Each number is 500 + 40 x the weight over its row's rms, rounded and kept within 0 to 999. Layers, rows and columns count from 0. Numbers have three digits each. The size before them is the row's rms in percent of the matrix's.

# layer 6 attention value, 768x768, rms 0.0381, rows 29-101, columns 480-575
105:540464552613541476519528569480574537502507516472533554586565530435444479473503564531483547483574535488506501471468538509429535521486517485532578477540506538423539514464502464440540486546563570572452525495552498494476483461537476517599503469520515528502533518507563515506479534470507491523
108:514497498533435484449488467472491504473585543470529493472459427442487426518482515492476515556502607432528499507521500513536456484420504533512505552531475519445462504534516522512499523598526510427497479535476466496522488448431476491546508484546495575516501549505492521493400509522448552498
107:533478466461566537512430425492547542443519523433540531493470542573389496493493478481478497497489489503505595406514489530524512527495521454588521513475446540471549501451472498487475501477478496550482422508432550520524531552471533504549531453426518566535416475538536546496455390438535511494
108:499548469450513507548507543489517481498415440504463540482533509426455482465537514476509519436522504468520443527544511502452493513487467552435476498533575530464497503421476540507546461547456439494589527505514585474482495505472476478451449510411432497437483464537495554528529502493470495490
108:541531397378511527481512448437496530505528458477549476470532493401525508449506469520424484531524387442527390465530515456503479462510530505495536591518536577564474522542539566528515552506519464512594509560487467471483495453489538499519511518524525541539471511562467487524557494545506508520
101:509462520511436498489574441479405489501570526549503561443443511531500514517465449527559521463510595508535537582524412487541492468497546560599523490492485480460502515476580544570402433542501506607448463534473516514510539524478415479535480548476515495521534518461470571485420496514495524493
110:538445476515431465489550576536504553458548501541555483503491523540497484466497500497484459486484523524413545573459514537523521488506497507494482471524486409513486563504458472526456534491520425446512547556506501460444556570479409567475455482470437530533507448467495514532494593490510470486
109:525432528521537533483516460577498468502521494464518488527539482533516506499534431582477483438430540517443511518507520477578475468520558491495492500567501555492492547531487559521490510494456503449518468543571502543441463528467549429473453506464432475506480521480536552491505554521525573535
113:516382561472479513508449532412470438524477475498495510471489446505511474466573521451535475515486464497509486584503513538530529601539485546411559477455459498533519468486480515481509466508507481537493505491491469503522465510505431572517525477548520492483463498494506536512455430523594548549
109:448467493532483488566499532500457518568527484450667540483499519441544528431511565523539441498468476457477430538483524507515468423442557466514511483474493527564421551598533492532531497567546418465557428439513538485416541448505521542544540518516478587425510476449468471499540530567511509488
109:491473527490448494483486391466482512517496513481479465479512474500523509549525524533581469511511488455458514558468463524547483558466594489479460505447502501470484484399538525526521515496505475547585551450514476521448521546501447503476544483493557444531463547504545461506466565447485514470
111:464535525584528509548539390520479435516535505521485415444503495562580527533413535480427483504451497516487565473517440525568522471507467527481495501443453471444462486522546462535534504473479455458477505580484503503472479496479508567398508559512535449522474475477471489499542484486448442498
111:510553449522541531440455461469464486443459475472494531447500517498457484524517507529437492472585463457437534481467539514454514488444520554549468529453523463531607479569541471438572495526545506488494516520548467489539482496563464553513488469460475510463535483506462561466515488439542550540
108:548488496458531517531498520515462525520513471495495485433505459511533446493510454461501541518466483525444469536563540493563501524515478463479548496451489547518507502452437534478497539454495476535520505497473519504485476514490504551472408508510444522568482536497521598529469537538455476478
106:514486490503552531502495557461509559527409430419471480432527467488469489556583449500502548497591555572461565550436505553473496540552479492489517427433540398512500521415537426465551495505473475511501483417512513484493540518538418517505515506509484475405535501479465514543478457448507500557
114:400463470491496494595540470567487550494471534436522514520432489483427518457598463515419448484501513474457464605527449456548484577503509484499504507429464483479476510429479438530515481481518454541509511494483494541436566511484528486459482427517551477504506476548514515480456530536473462461
114:491604584502535475519500461498547539444486495490490508427531541524481530537456422544495447481435502451462531554509512438496468541491514516516506494487474511558545491464496496516449520477603515455539461423515473486486434497478537475538465505469546414510488549527540604506503391459470397554
111:446532479461446556469522462495511469501475434478477475524500405535487521519486471498475503515527524526523563436526504489511418519461471481558536556544463481478424519486520500463485502531512526541487492460453485514521483556446392564571510502529544492582456555469475468447509503532445508520
102:512512533525522492526449517503445485560525495462481500557544559606452475474470455482472532498474463591452483442506499493506464402475489476518508438497524498509504384556589526466520500456491475567508495551556486460534443455517522483486438591464444556474466532535435482512524535508544515524
105:493474494541456486539507477490456457471550500463551489465467512480474457485431445415524448476517556480528512511502332521557454510382476495505483584481485541427568456505458462521404509562534534518512499483521500494557453543502444499500490491516452535486507554498543486534497437527541497477
105:491455475499508483620482537492530512502465520480496429507489467537477519464546556529551505484541474560547464493444516498536494544506486506490529487497544462549419535496561544530447483464451501518504487469491535446522500474487487433441470489508527524512539471410472445496513496480544538521
101:474505567500461450478491476458477478568479521445516491488475586501491512504541548518519515434486497488419428561463538488524513447552449507528550518542517555524541515442565547438464534407495480494492502495443499490548569452513466450513513534517505498529508508492519519476467461488480535477
105:506522483457487506500475468566468458450501518475502478533492463521482481480465516536485476476491467459444487534512514553479503516540501506427541496498486502469446460520481478480450526527475489496559496537491505514504405561474513513482471518522527510534528536528488487502479476535475520438
112:507519477426487468526511538546441532511464419545519517480522490523559488488407469497491481489463487556491502541568514529430407517473454518459557494451566481475552548507516534543502512544541473477534551494509541502542473439471547465533469417451477428450476503476480493458495440561452464514
108:540441516518445534405534512496484562466498518474558456490532474505466527507570523506474519500498502512427528490514413447456533520490576528562463374480503536454486504451483465493559434547506494495498531488479557563438496543519509491536421462481580423551460488441546527454481608492519515456
105:506430494461464524574667469431475487496545534506500510521528539513576506415509431509560491499382477540465426465560475587555523512568429569413442514458450411538500530552438468557458489470503478518524481567525472494499484540489562565519487423493504520514564555588475535455568456530492455496
106:503581477441462477566485446524452520465628512512485456505513469476502448420522469485499516561493552538482574455545580527530469486478512470514472507482542595552485464493478511493486590547453489508533449643476430488496499553507464427483508480523517507448469500481486538489576372541614520474
110:544521506491514504481518452507490347488435540482581541540514561517481466527501480417557474508539514451545557516482523447468465519517510478539522547438501504564413505473518476498520491491448445480526534442462550529528481542498412483472512533425502570488603522524462465527482533561514545508
106:516537440526517450521433484510435486417541475475481507451433486531479470421454526532467438517521424529507567541499553502561538591496491499420536474445544431502560480414421483533478473479444552525527485546457523431471506452472500525508552444485434525525450526481543460512488570560500543481
104:480485461511510510424463510470527559510496491479507521494465513464487549529485512511432526464484447437439473566463511517486477443511477441443490438481497509524549508475480548445461479487503479416491459470524437576475520553456477561534544466506476551494467484501560482518465549495470569498
107:556509462553477491546525489484553501507488478518541480529511526474483523491528473446540501559538535490556506513475534493529509452488480474500434485525559478446577508588455512522506531504456594470561482400494558488540447445569501551607480494614448524464530476480491550470512512531532447513
113:533452500497497521497577508512547475486488530523478449477477505573487501466561561520505527511534515560450501530474507528492467510568469485450502463524467424489485534465529467528559494502494557571565505483492532437510497527541517497573522508508491455512469524453460437494491507430549481456
107:530548546555542459480444478449500528472561453435466491516533554552559499550411501419493488479525548490518502523501503490481471519470499487498508533471487493447500456459523501528457557494491485538490507504485566463466538493496514525518468541589500480456495504479491485459550487559491493511
104:514486528453540489483495452454481499491512466541498440467543462464536577477488512519480546493456556496491474514530514457516510455545548473441533472594495484497451538536548565510443490456508515550538456453474517399504549584442525506455454458530501478486553497490491636478468524496522484518
109:581502457514437517501479428482511543480444465508560458484512493509534538584431499499459502531470444456517465458495479538512463506570539528510499525520525524502473494443528450501510463512576529504529488543482524474482526546467489465507520498516496506539491522436601523445459553508440504539
107:529531482492514466501487474523487559445479417432518530551471541527419507582489401554452537403478425479519503469453459453430441531499490585557483498531441538527525493449515461471502503531494479511429494570538508522465504487531528468484441531560519415510527454481462522397525524576440472455
113:516530554474512410482486526487532418426482508460438450526512538477505577434531475531487439482503549502529540513561543532502509521470463498557507602487481455588506499504511537500499513531447441536525592528481490492482472437503546520502512496487529523472553513466532547505469560430512473494
106:542598499499546550468565466600450539465457412483448496488470521571488545506527494514497544473495469503460503517525529477423510559447426434573439540381416457521420445540464442559524523535506515476509543524554489546516529541499555460449479547482525478463536482498497444532524525458543520437
112:476531454460391495522393471517462542512523502462445513518532506531502470606415481501486495470461479502486512505500350523521452484509507543488494489519494470549530485502485510556415563465499525540482524523458443555483467440502473543470451476551581547553480520525535452493407471503438494465
107:521474485529394525434555459474476509478506511414519515538457510484529538498493448489509494571476511453494501596364495526572463559505516515481484510489461509529493539544532443547475518453484520433487424538476493546531550486489522465495514503482474453469494490555516491501451408470574540520
114:463544464468491533441435523493476549477516474475516538556546572431553482493527482528474528467559478492481491448487502503493505467513585503525462456481494562433490522551473529492564456569500485531453456512485530566570453473553489470448493486503459561535531446516510475502476536497425549635
108:506469533485456559487520462466533509467507521429490465521435538511570495468466463531523489487555404474459535468532441548523535504483506497510528489550466530488465481550435462486516526569516537524543456486492442477500505461530635556522530471506490524519515559531454499458495472579465581523
109:493483552496408499504525568568520491521497494544464545547505466500492573469516505427581504522532492495486472537523517542480459453469516502512534463526496475494442454524539521511474526438495444533492492522537475513521495415567466545474462505517502524598511449544433500467548470512532510530
107:556451446535569496504509499439500467500529487525519551534491488505606553433510531529506466511480509431486417440444580529490555533450496533498498422493477603499494582412507491503437494552532503497535477481460563493456449529571465511386549469537516497502414440451515565448519509515466463465
106:481461538481524509412600567569536432575500456455478518474488545535525491490487531491462503558505479475471508521561480541477469484494452484520459499573411468427401560498431506486533469498519449481515494521491497429497528534577541620487564487537519415524470468526497551473557474505498593544
102:579478545496551514460547520511494500529524526459525512407478553457482494490452512549465510412488500512485552466480532484485524553503536504495513543472496436453545534387473417468465468459444515426427512513447436533487470506458460538465517453554519452475483491491469519447474478464518499520
108:543450499530528511531511480550542528563512478482526444500428550527433501514553530454497450500456539508486479512443486507564507480461542552498489477507449450455535528478587510526480480606504522499497414460442469480546521491493494509515552495558522520490529518481522454477496490446438535411
115:506528493502493575486474506488486519530510449510481491526520461495455549482546493464558508486549457513516459466533515414506559498523497538531543497553480441501493504503493454616398561594511515487519553507508541483475499461534513516505493511509494555486479523451504428485495497512504493515
109:512477498446502478469427537471480483496462525495517553533442470428554536498424410459511482458499512491435471414463486499465536502521489538463435506538485536497467516491520470507448524500513538569575511506465534513492516508499524514550516537534511524482513474365547452574460466512559497516
103:443492443485491505529414497437515493499496535479524528531468456461553521503504421449504458477530517415485467522554458462482472499458524534456529526494520519516530489565514434519488497579509483511566539484460513507509490483561529482550402528431478527425516532500492429476527543486624463536
107:462485498499545439525542505451429487534470423474462499464497514537543526457559555500631499476507555474497487477430615489480464542521513506429565499502452480559481524481517535458528526500498417567506543477537485500470456416459399514571493470487525512543404497494523519452463563492470507416
110:484482470443546541502506512448476522523485495510489537544551481500465502478492547485499553510525486517466524440551495474486467477500541497518413455508480508507554535455459487533412517557523489534544459537500487534519416505517612511546532451467456505488558417565540441464496603478478521490
106:481470519409458515503477482551489440589494426518521541493500487481468510545512525530512487509561501467472535440514483510402509510509436488454528459531477533490477486490517443555494493541507504542469483498573477529452574551508401515430462473540490529448448425600443406565436539451499524514
106:471468480427524545469518497531484592509545491410483531495499447464566558519477520468571530586535559497589522476493443510518481541541495485521503512534548500511492560571524491509552525532522566454481562507563490558541504480490493529467554491562563455449446547526562493479508543419491446490
109:433457500446427521494475525562500498518492495501583481452456458537456532521429399566439534509457518518470513479574562524465458526500500515503584460362500477573504437523508509517527493482556504484518511558465481464489555537537517444463574480507482545501472487476507553510534481578538498481
110:482467476484511565565454534501548559552487416575476624515488499561523572527542536535524504507503475467521489515487523501432471479454479601486474437547530491567496495440432499481531514511502450493498462534516536474491518532596536497466508511507498489485464507490515458510468545417519521532
108:544536458509513548524495480517532495479452520481474565432488489530499523503435462527506543529448507523486518544481508481470398402587417478560512375535530494468536570420519505496502507505487527516468516516513492468486540564527467520608501470492495486421476533454513528531489410492484477506
104:510530487578500459574427501495488532509486568458525517445531548488486431426448545478484576416457522455541505574517519498515522494432551493552440498459461591452502561503488592507571478440551484527544479563491484491465460560502460479554512518476517468494550461496524498550516493498510473533
105:478589526490537491509519465509539542449478558510500410493484435554515508411495530476532523539580480555494460480532545479512553497475562481528493452493559490525495540413450453511488500467451529431567477542584551509497486507462512512478516424491476506547517553475451500486486465540431556538
105:573497511486548527549536468488499530643439350543545546437572464518548526485455553529467501492615559530468514440448443503438456489479472496545476527488519490547519466556460465466500457502504487526449448489530460542507514524419478469520506518490500552545496538475518504474566514439525500492
101:406504524526485544522510472471527474529477481478525510478454514503491536550457475570535469501514474519470443590468525477496510494472532426477536524553462480452464534550467512462527508501496511588483588556416471518576547582580510516505493480511544458540525481446419531515517437516454500516
108:498495445508490531467624538481508509550534496538464437484486492482523512485514500528469498510551523496496523499478481499504467532415528428521492548481542543514391531409487493530562504482447550453500495539424580562433463536535515546490614439479550505515514472424463505493494525445444508449
112:581511487544593475491523502492458502490458563506551505532496500496515509450591526434517493568424510506526501542509574509518469500509465414474447521456549476540550485442535439480536522498541453496600466501503466463498508541509431557508489535516491512497445431545512520439544569486522477560
107:518588495511558501500487441460502429453551427455491511477566439478516529540512522476493523474559420486502433422481522467455567540490560511501502493517555547538541465460459515515442641456519515480503491467465473519521438475507534465508473490473527526504511440522490514548590501483518531545
104:535545553538440470504534496473469453533487500464529506522463467484491446531469466521472514449466599513466611551461475530522480422511490501425524474500479483514515593472428485478560494531503464410502494425494486528538488534493494453529478591538522423474540535470506544509497557465540512489
107:450483498557471506444432577546569439506519489518462561476468507446463572427486571515592457561521506480491492473503465444510527482553458473443476512509413490467458512486555548430490505590456517475476606434493466509495517488547437494472552563523505525541490543536467510449450497418495499459
110:497563474466507503507423446512522494519591487450404524509561511566473479473442500502441591517460499474502570483528563507480534504442516492486478471489436481509464494468466572449439523456493457473469493475500486456507401501530442476480478519483511487547536491541513490524435497503428535503
111:473540579502473450556413472513479447489512450463517516497504534419526504550466452513564467576521562514493447427436500477473593420401515499565487419545562514400477530552412537524469545504487512431530430471491533466525440483523546536527506456490398608575523430539455516468560561501485488453
110:484506444500546506406552463496545499501481514535459438523512431559496525517469551582415475569526506460483486516511553579550563536484481516454487445516514448502419502465577517558492540514417556507534549446516538529573491565482484490579499507510440500431510509458493391509443487559480478506
110:567449474452473539491499489527510565492463454509482470473488559520478524557531466527477508463483407484427483517454547488492507458470519484538463496525464505532488579412445449510516456547479467506479495496464430454453536512526450573485504534476519529474499501557566477575449452513453537555
104:516523479490556469530464553473503535531511472553479515442520532518474492428472533526550562524508477533478497507537522488431554525418560523503514517547545514500539484522509553528522523532512445466520502500475547499464523482520554464496534520483511542499424471531477510541546499500523466493
107:523511533484535529518484479523479466485495552465475483476488494562556494485498551502457521510501489487477508546529521455465495492566445415492506546447519459498542509538480522464522490415498541505456562496509532504510477487475520471474472482458504480460449445467470520454514522387512500485
114:494481512507504499541405476503483525493505508490515551494558583486465519460463521488458527485505500530516466494495479409499493463538557530480457541623521540514551500554541571506474482456485444563516586461493445525487550386543459521554529489472538616568444522501551541464519522560488460507
# layer 6 attention output (transposed), 768x768, rms 0.0347, rows 29-100, columns 480-575
101:466434491506493469472505473482495566548505533534546465465497452545489459493508537528579508533519495501483386534465412476560475450476445508541462527508500539519523563515499488430476408508587462455446537554433453505527497548407495461452434476439555455546544503528495635546455505526468502448
102:503522411483587496502537475499496474519484560457533466573504484578489497527504521527557492505476457525514427421485434447482517494479521519559503481487662441429466534463540450454464504465621423489387549463499540505504504465521500490530488545582528497523570507429508505509518508552545467461
104:454570491567470449500486590512502505499416510490371479481494512435568540494527484452514563523518569522581508481420553457492410515521442496466524475523445507507501492521437444618509500483530401478537517499468449505480466518473489528540525481526522431509523475408501531513465489518484469575
103:559416496528538526540492486513494504418488580524461508497458509503505506502468457462388532508479512491624513513520437542516517553519568459449518517427460523563537499466510571489483558526509500437540550487469529467508461497525580555521467491556509498487506481502515521523445508533475533487
104:520538527511532473426483470524482509624491547512538516441522482551580498522449466444456514529502440469568539617475415422473441485437519514446543445500475533491552519513554528474524506495503551514553524521454499547485478408459517450514487497494500408504547421435522574484546443522452578522
097:456517445485500508488506490486495483544478539468451437511482516473536541484527460466539489494535488467484533448443515520512502524452436502431453489502525556463495489524520508532487438539415517466455522534504555550511505472524473444478558515511465481607477501532508558599490504610558565477
104:474527497428510503508520581472479509548518533480538462491420496448452492517548529493556453490515571484491502498475483458485420558469512508495492570527517525538586461412420509552502500471553515501533487452558512533489477520462441507525530459514575477525476505436543543503488498522512538426
104:463535515485530452465476472501479484501489537498477535525483554475521512540553530460544547525523490490578460559516473473541555564483501493427562554471498474495420465470500469496554590451550495443456467410591521490501493456535517528551616440546466527531503497470434529518449490516556516543
106:460487552420581519488536482490528509476492410449551499476501550437517513573496480506565452540553470487488451499455573514453543525447535509492436461497562519499518479500530514562486503513516475489522550474544483504537513515564480506441420504495519443465537556520499443534482556463514567473
104:536552437483423474496533485482491480502445505514496464506499523511534502523526472504501465536532513449532448511525468435417500520456444503551539564508563464543563473547535525443469451513548524539451526425516483457492472506528539542443456522503405507508527441633457335438533509503494553511
103:517491541487525525503577511512475424512425522474566515589424403486468516503530523494567558529458432491471520463548506459561507512501520519487488431561485521583462392587511487511540424498492499498504480472493549485469434503462491510541423464418454581493490546509411501484491555543608454454
103:447541539511506518452505501525508420442508512506514513560465503493563507482462520417517534534495489477503536477508511551418551513507489446548461510504471535484481517528580508515533505572530404517490500472509500454463528503508488431498496458582514513515526472564538479440527590509468505434
104:452517547428506457515430550470524485539547537461437523507484472505500533459433530453548524455507525521413455456488443546514471493581562536478517451465440427470527516478499498507448560499510484483536481574499498417501490559554511539507475551497490466456463491566509504510524456463449528519
103:512447546464503502555500449554544529506516486522518500482533576492555437568465482505542477458483524531463569554511472481528588541480543462488509554473457431467450542504490440537497465495527506518462464550545490569440557485413462501489532515534490532522526464433528518505488560531527495511
102:509485572449511498552513475490464560478518482541474495508461519517540494527515527495519486541446545570391494445521475496544561580482461519535473439558552530517538513516475496491520486570470578420412460489528426532498479417496493529545585512465509476436454521463490485507447534490502580531
107:516549553534496436553410498463485565459542515534481548473493512433447450518568558515461520516481465481518411584483536498469472460505474531466541595541422485486436497465389461532562560448439513527479520494482489517541496548417481511474545470495449477439507496421491481497506458432516471526
107:536424511525589519487472533473441455529468483481542468532529473494584496487422504503470503544518485495517491493477553486527561490500534546530455525476482532476479588546471507529514460445497538495498578527500491408495513511539525450494658546464476567493517483549529475494511505539559530459
106:514481475482594455467508503438470547494579504510468502477528514504487486482500494478496521473507512476560515462512479502500526489499510579462484428570523518462541519507495500462432472490557522511456487500542532508567490547548552476485444456568493545477479513469488466491459445519556566500
099:513481541532513488566500462529463509472501541443487557556506514377587494471508587464518509468520491465456443444492461498554496464577491512576530510562501489487531403498498493493493447505604564446410482467557511513501521513525460506586445553508508525504565503491496499511505544507479504452
102:534535603536569544505460578490471527525538506505519534555554445504581513553525517502519471540524512431477467455474498492483543499536457459493499463519489494485483558545392519537482514516499440517525489477502564506464452483544536517502530527507525500540480409487448486519495463552507517442
099:443521527547451480413491503516427557451520422515537502462448562548515461543540560486512516517534484497525499485506518490421548478503488484472584499491532483545499542449497487515464487446518494496539480508516533576466549532413544508469527448519552488502551470526472535492466520478479452489
096:510514591444510496529522542525506558477478499547475502521583511460386513520533523495510489538479541487532482481435557447499512486478503498483441570438530476465558563575485491552485510517490517494466475519628495452619509434519513505564455445468463537448449487472515544508463482499572468531
099:520483422467532483482491517451455504473490509475546504427539484497548472487543486504446520523489491383521562483473495488537478476525485482491477598466482412481510523508519508462567488491504502515530488495490451510451524487404479492463504490476490415569429509526541415484594496499477485460
108:537505504496481467496347532476486435501512511506462535528408407379430534496417497449479512588445469465457533541550538405539522547489373483487517560521557583544473430518524453439498527455516445451500501485528573477468511476511506493518525466447544470525485453605488525511445527472554489495
103:493509477518512520567499454467499503494483503519445474488516523439482509502484515469477470439452477569464502551544440504508492452593485474501417523465374547475463493493496510590502486473463478496420502497477391516577537499522519454438473405581514482457414551453501525534465469508547500432
101:572554501498542507525484540557469454531450405522548501566532540490431463537467556530434501519532481394515534569498516506447563480488520485539499573487463509479498447508521520492500454505539529516562479487544465492419558473436481489459483508509413507541535431484535475503515507538520554478
100:572531542495527505428453543518556465459443488511568531486516466440471454477534527542474456508455431379460427547477522440464414472484509511504526523507465528507475507462501500540472511501461474492490556429507526480513500506574566490442489507471580457465498594501465485514496555489452483514
102:461437517459473525409574501470495484507490523539495490542459431485470566410487551477478508540483520508495536487435540492511424517538474554517522504568495455519480462505503461531468419457497452580523469514516551500521450471473572521574466548543509523451487552567502540537451547497472484474
103:523482520509490643460462491414494496485507449490532467470480472481455453506454532496525459482504537474451531494479428505471527442502485511552472618450460538451494492465461464445499500495487497527390459535507568543498538431507455497469487449452605463541386440464496406518487495546505493474
101:564455570453480399597538443506464466457499488506521483532518457479576548512478529458544462504478413527528516498456509383510547507491528503531529500451419485461515497519517500511488432499545484514506459489474501506496477457571525485473466496445426479404550471530533501456482502507453517581
101:529495459509462568442430422480478490434542536515482519548541458487553552549428540582473505449505517511495414532443424507564500499488545473493582474506433513505493529439477477482463443472546471548524490468588466486531604482459517494521539539436499536512507488472525561497570487517552554588
104:564466545512482490467491416515540518515529503512523506508493532427530475548515508517414525498467504473551494477507462541542504471563495407465455529508507523492447511511510538499430404560469473442549567444513513520503508533483479512488484512519459564515521408468500552532490556508465571517
100:499479533571410513500521527541489448484491515541514578547461580500473455423414515498489496505541491481458549436485521474436515533497518496495475468521443539486460595497441409547509503526477523493499459539521506416508590496426446484496528477502556508494512483493459524479452469467477488465
099:508528519525447478497567471484511435558501478470559480542537426430552414467484443551444504516496479487502523575430497412500429472480575559414533494503437486466520494497489522582510529553560490543515575391522493538512510492529543466517534505462491543499470495486428483475470536469528498519
103:449509456523515552517545498452505466561488528444420476549481563493394510476469445480479525524566512446481565498499517508491487452487507591511479489468483479418548514478498461503467488478583491508472531508538509580491535513576530541503510379486526560431496476558500470525519469461501513449
099:456536553578508464477471527536468480498474529479492580510542580515503517440535447478516508539497519463493490537505534413550512419447462479463477416518569492491477472534441482470538467642458506493471507510511443476494524595442460508486521480508486526517468505558489512538546533482455486558
104:445547506555473502529443542461546496465490482450469516488493539458484567511486576537478540470501434415510553545517411546504504555517484489569502472449525472526538491449433442475443502416478467466476497560471515480572540530430484519435546510531488505524492495507534494517456515510492523479
104:512457516546451497469488490491521495475472549452508488485452492493546474482498532490510565537469446443387558512550552494571484574532507509531511466473521486458610512492473543433560508536461562504499526478554446448437459533481463570555497471539462541574507539485463560547466503534494474417
106:550461574489530496487497463541535469530505544534581497474577528499502482498534501468482440546600491433537517482491516495500523467503502501509560519484578574511517436545448516476536475459543486464410452596490518491507465510453515432566516447436502445501528480528490502509515497514448511474
101:503535540516488466479545515484465515504589487506504460582576504499549539523532557495530458539540581579479492479486492486511529544332492500505500473454381464458543575440417503543502499494427515532511490471484506439546500498402519525520485520479492559565489520446520483530489498498555523475
106:554487543569548495501595432597510473485485544469483448425498507472504461471499490514530588467518526553408466514449531502522508506511501537453526546555478474549477530498544554497529477496482518423536431480502565471541491486607497429475509510442501436379494554508437469504527526465514509599
099:543467501414477460420549519560485497443455508505539546561535496558561543486505561456489508481526538494509520525502478479491529494519508518544494478485524457494558543464534513506551566481457466463514588520513514479468515559524484519475478496500489485465492408533452518511557502458489503544
104:482508539443525600453508420486492534486532510520458508504521436507453480550553467448526443529503464488398460533500505483511410500449489502467542486460508500534551475558502472479499520559528465478512465494481538503561461519519486520487470525536506500499467507516441503473364545528453448549
098:462533505513532572495418454498522494478513637516405461523571455522501515548511451500443538503500547483573433513489579454445495499530542480495539523492436446490464436514517491577466533503541523517524520445440551555468531432440502505435441476450535434506478506428473545512520566532649494514
099:459535481580509495558540504514433506493442481507552476521446470559433502598553479526564477500468504509501448451454523492545489478506534592525520533449491462560555500494478500509523536476552474518528468493540479562510370470432429451517509437473542454497459546495520498473430525460476521457
097:469576536419450561526493555495478546501448558574477444502468492487550525516515492511496518547498411553488496471526556491513499572459472538492473547490515509476500509511509485561476510520525487522483480513478515406474526448462521469552477480511506543518417512459484553465476498522490489503
104:512506490485482460473511540500460482542505635495453500492504514511522408549608502517414496530471496523470520436504526476565481529523512541462477456433527568470509446425512476504487493512543521521551485507429456502495509518430539532497483445577480474481500504478503611511503467520571452468
103:556447521483527479486466540568527533542434475468520505505567510529465545464489482481500427533407495470515457512474478505386495505467477488482504400479502471548541469511468515515582488469442484487418530540464569491447479551464511526471473432575514470531511489500511443466498528499480502527
101:507456366548480424486520514502528497487382481483482438512550479435548577498490514500533566537525500506522508595469512494502479520524496514501521505505533505445565505492524486534489481553617452482454445546424516567407550496423486486428516533435609527475432517508445515461496488447512495491
099:498499487526499514463564527495473508555434518488530570514471506548446516538512544557479555505578484553534489554552451492478545534436500493534519438559528455413505481520578451507504569492509511505470479511491555504498514480437513438479531526499462441554545505517492490572546482543506510507
101:492504484393473552457487476471550552417529570511469451509462527492548465577526425404499592520527562510494493506525423473509556509502566422576487507479508498445522479473435507493470437468460476489504425484437462421561528517521455539482549474549478471490527502539501538470564543566453491472
101:524520494572510470543505548508446468488356472486548516511535565523525523586509458552487477484506510451496416492459518450476511496534515514509516475496497459413440483531489471344596501481533536477585416550428498502569498489534581479467465510510520589507467449535490545504512485553521490455
102:501504493442496488550454500520479588491503486579501425479527506462518523512501468438526572486512546506515535538532525563570495468588502535515523505386455549512502442484514500498458512507485498463512425403482509537483387504437502487552535488490506487531515505454500457481420515544472468525
102:552533498514469537504551489487492476518478507551569457582466549548509503478521522515457487425497408552478482468524476597520485455509481526489489475472478464472456425473527504533423518462444518548486496506454478574505448512391615487485447460438513503489517464436508493512491482565414453455
103:497469430509516458494504440495526507519603565416483530491530475506445469478465601513537451494536528498522520513493487485496474431482590509511464542505565523519526492499505487525504551480476407488503511480526479506547499498516457448494489497496469530505507484540413512529489511530477461503
101:453517551527561531479513500463458460492524503463520511512459523478481551551469431538507453489512595502454525471524479463445495519543503464479465511451412477505503424473546505476442490482545551415512492498490526528465494443525428564444563466509514443488530506504462490521507521491426486452
102:440485513547526502508457409480515532505468503462509464471549423396529477400528492488417515528521530511480534444502519531495518516496586525460453544465506449490535523567491467477484475546549534434531472471542463550428452514533504530535460497505511467576541489452505564484488491442531507547
099:510533449482554461435623533536515425494458483467515551546590520533515484569497508536521486491501507487497495476544532542442482540492507532493492526477554477575498581496463501510433483524512480540514535496530568445575475497527455486435518441453528522492584536508428561566449513504470542554
101:481511464462545451429540490556533434530513493512481507523520476546427479525533552466546507415521455457420556494500485530522492514550485519501494569543494471493562547526502481409502523549497450494550477477460513595487512516522479479514474506511477470467503545545505507472459544435487491570
103:508479522499546572485474505532447519558468512518558503518487506515488467510576487479437504456452487508549487485481557489537546500458422462496567531569452543431537487478496494493464518541540547432479568447440496497516551502519545473439569427458528470539557440487518549449540473456515541539
097:490438485566507502548443514548540490445542489507498483483491530560564477519552462544496544509414541512556548491456493463498500474529456503426474540505445503489506512472463504510549421488470450497563453552417556470538420525444467475553493504498530546524482519481518572591513505467521498547
103:517494532462510468527471494501491509531493460522425485553508502527483493534512544471466545526510505496500534479534501483476510547464458438418593459552427481480530498472419517555490520490527517544557439478457512536524415460496422481445482495500484558399485512492506551521508516512483492500
104:497473470438481475542522497454492482486535465451496548480473519489533510476490471506507483464559469537493470500482436486520504491528555558508522472488505457536570516570465537525514474524523414551556564482499455549475516475518513499499404547523478508470555505370531500556485551463471598487
106:504474454534468660503464513430518528507559464513534508538454448516518498461500450544486544494510541463503569567506470559537433499624511500466463507559464499522514530467542512473510416475511567508481467488452533458552515561469521517533484439507485498508473513470514466524530506579487481490
104:515407472549514437456614534474533561519497515410537541509436567508569534608600456500560544486490517452502504489534514447588507431519513502527464464544510426450487508477471485487443494475462516514609495536475496559484456434512520472436588496521545458456497493509584506473504500465492484538
099:446468528543554524496494501537483529528520443578442534459522556472483458533503509521522513476487528502559472509555500537481576489581529530493444470588512435511504415567539517461495486461451410542438525488491400454499477483511513484488475540462448401484534492495512487489535567477594491456
102:472431545528537499456496466464486411509466532586529442423587537486534432500498497496505495438510488472532532550497543500541556468564486610581493451534532515530546429455464453506486539465540507464505494550509488537478466475476473458541463465517557496542532544466520533546478527579515522499
103:590493437480492521574543445561440484479473552461527468516498490485454464604471494439486496410505499510494435479571506516513539554534488579479532484549567432562468466480484434481516501528534538493537476516464504419523521435521515497539510510565496531441522477508470456416459502554550518507
105:521497545489493557625493505458485449488566533465470506527388497499505472524476415473456559469466543502471540386479488477486456468573465504474492404507541501454494527522448478507491454500513554541568503463461544500504465498489536519485452462518578515471559500512477469567502513480458486516
104:482504531467492453528574509481441512503480512393459534520535556497481489467480429476482551535531530475609465494514508434446499515428501599575508509500502469496470500496557454488533568532492459469531491486467524456504472524503511473545536425518519492457508488501503591534538539494503520526
096:501498538498518539484553422510498530495495572466515516516521511467465547463483485501443508523459452532533453574546495477543439479561513545500511412490493494501533514531564533507424502483500506534493512518474433550481517501509484494532481547495509470528497534501487496591520422512541481516
103:459426568591492485503472550502441521480504557530465552470468561513571546449482485549537571512514495494578477489518506490548563483481508406534516483492466492474488493504497444468483445529501500507463483469501516512491498522437483496488430518533450541466516531506546519476518577467514546577